Each number is 500 + 50 x the weight over its row's rms, rounded and kept within 0 to 999. Layers, rows and columns count from 0. Numbers have three digits each. The size before them is the row's rms in percent of the matrix's.

# layer 5 attention query, 192x192, rms 0.161, rows 10-17,42-49,74-81,106-113,138-145,169-177, columns 0-47
099:491502468465634479470570565544509509529416498459577501493491512488536493531399492394516553560531504575399482548493505512642357452487498450441481
113:479512489498511533437481460532402507504485470469479488486480420506492502574470484495517465570686469637532502487550461504556441486600430462518450
098:445495463453534472488470529609497538503545480503408552475485473485492523538530556479539481520490535527496593465473510565537367478528442420462475
165:538525523506549611592459426514447491558581549456446585482527480565616426544534495478441510510489481532548543550472426453444490519499506584545513
103:437471533545460452463528466421436440559424469529478463541489437340418519504508468506472448538533570591463436473601546503495507529400571499528475
109:443573513408556523554551462473467477533548479570528489510525473500523497459441497401502472417585540539499557443428429437457517571525535467471499
091:539497538505504470530444423494426508489523536360500581493449587518506470581491500490566490514467438504478478439368477561457480604478543480482503
089:462556469405413477559397476500523515553385488602492448535532526496371529570493491538556464453489341515526433482550492526474496528456470524526523
133:450529418527444505451518555514537561443476470495568445555582470458447530514509527487519474525421538482427511473539468424572451478513537484545495
099:424458510511535514583468483512493561391586476531480472616427604424599500584514496600502426591540441459471499410567558581530512468477506515543428
099:514567496561455464425534530586500579441552475420380408589560503479442524549520484490519477619509522558483526378592556574550437459493501542483512
144:513508574611485475503414490511569541532598476518497505546527443508521419479487461558496514473504514404510517535407646529474456402565495529496558
117:433437446539439496513490458515451595426542454526443453559581554465450495600541484499567528543537471543497507429564495508533438477505471533527466
124:478417471534522458502479527495587505538485451473618447538452507479498488393512446564521474544454521484460420484524552532542497481419514539575489
043:509537477484511425493630507454557473623473468545562463488439505506575483534560543397472489517521538542515551438413495371481508477518541515514522
059:422479543452421581590427510465484553493518605538448499522384471536519493515523528525495503445495394574467423491561511575541510472537486483518520
094:411516462447595434540489535500497539536447437420527434522483491436453555597486493481521535624481527501461428500484515493558513488533498554534494
098:463426515607484522488465403514576476424475485460475561600491448444536484429438505535426466533466432498508380521492440512426411542477491471444512
091:501575443477479484430592499550525537564470495492522556450449464493521533449469440568541475530486572483465424506538393571549492541554583468483553
125:460428529515475524502488401496485516460584457474502593556439462442591373534432503572504359524502499467590500428453566487416547453496439565564499
088:503477476476522504550467533520566450533499384477469445498446613518456482554557484457572486467558528481496500586420495593541398477554566499551551
078:501517565512562544502512565500571457462473513498552508498431615461512576428526404539597533487516521561492438493458476516533463503450527529482555
117:551500484574491530497437503445461429544570538482482591391514476590524527477525454540494502414517477430558601501499425461444537533538572555521485
093:559456480566485503471535481488543554487479419635514408560482441497431459518495488470439550521493510575503487574602511473503551528547553449625461
093:500558425495535456492506511543491577520466453440514549463636491491463557483403442450513473559459477556451477524473509520576504540590458496480574
095:538475553420550501539469482475380591514536526436504597537533552550564478613562485482577489579482477648561534440437481458425496495522535537462415
105:455476480535529541462484444513466602545532520552496478513457410463480579517452485434443481423535504539543529456511448431493422447636452451575566
160:472515512478541603567419426564396489436512519541542589489434537546500393515566413475501546518535458515608520486562494454427474428532464448538475
095:400492461495566493550440461408537494503491455534542414503485535456418525533472484604557482527530495518446580479577643620490548428550599517556470
096:498568473511564548483436505485538543553421525561470444463576449500552515482546521500449509479392567448485575359604484471534547582569539542509558
097:533456451563542511516441555449478518589524541460443612502517544549465457462414506581529403495568585481471555625393473532466460423568564503526543
101:454513486432545486514496422533545452490512522608522422493509503468478587541557463512402487457495483546561519507591480435464580420503504506534522
091:568444450542486450436540544537486521512388395476523465527553445406468560514540563512468460516475554542433580437622433441571403402550456501495519
107:540436546419475537508445476546483519425473489523413436571531573432479520561620451517424398467456466485537425545537525502480550389533456551568504
096:434429482437510588443481563610575434449396514529515495519450511529509587557558485495512450566419529509515488537619470489562478531469512498533441
111:540527552487566533531489498514514579482467548497360509479440463507561413557548499525552544477573470486536550470520514512452439467482465481492476
119:389387509447423474485458506515542432543450467590498466509504525528421510494431507588465455518494449597520464526506500441573589434508470549574484
103:480429548477598582521586492486536455406402477508429519570488541538530543498555509593471541510513485519455522521586441455528525451404384560494462
101:476452554505601524557448482581457460540533527438458484496481492561511508496566489579396397501555537403479559575414439464532450429478536496480520
092:518451510471440553503494507614467399464496452608532481431315465450450558467524492468463516503546584608523417465515475399502494550560436483537449
105:491493559537492469460529475522438547422499556443412541544433471450503493516527537474470524568471536560494514556542560548550432379464429507442450
105:605597482456561430437460543458529522522442460456504439492629556497487513543486556500497463494467549494432531598471473421570413442487510453430495
084:476484451420501527446429501519509472466527537562497471537415550459571466500483424456528554528550461450474511378537515524517423483416486544467439
097:558524338420563462547586502554448452514523556492454437521484471543467490565434481513503497600504517591528495521482493514554483464465503634575485
172:520464549541481621508479452519470470460520526510478549469467528509510451464527515568466558397548524462525536492382560547422571550614518474574550
128:500477462512421388538535568475483457465476429488453468538517488466452470578569497493523434585490452487532456476580566525553533492368523616585379
110:545542485417544403490518605494532468572411530485526466552455474433488570396474498497511473518569547513496498520528483529566461534438496420478459
060:484441536476552445479483510536514480520562466452436546480583570541423504475450546557482361514481515495483489700458511459504438410502607472510461
065:396505411445488528509493503444481501441525398548496392499501459527478553481505396510381540471529489477490465432595591557483447543439451518629517
# layer 5 attention key, 32x192, rms 0.145, rows 9-16, columns 0-47
096:442525533480480489523466534468468516423493431578556480541450553530551564530549533595566412567491411528499418445521491528490541522468491544543518
128:541510385475498430390612528507462521496420534464507489499437521532521609571489555445487526579404497519426513549494461501628422513434383454469514
099:528476436534452463559553534568547546422504592587490411482488408491548470587596437441521493415548437527559449500554503485488458395500529502555518
115:538557452420505564555501489491411559504513474449548506490478520521475511523441496447464490520489524517504476449498534497536493437552481423626581
082:537584567583521529510582507506521516457524472528457533481573609487439572533443432455503462533480487553526464483423391543505467549495476531517587
105:531545504499486541503515441470437513532444521653540504506502545470441486504486380509513521512473487563560469438490507463409621434487488501530526
108:476524477482506472476538556475520470552434432397517560398529421466472591426426550499442541439493515406475521485528424460513565576513538520464401
127:548469485530520557478495451482520429463519521508479591478453477567534485434546527460468537430510485513583528505491433443431536587577567514431378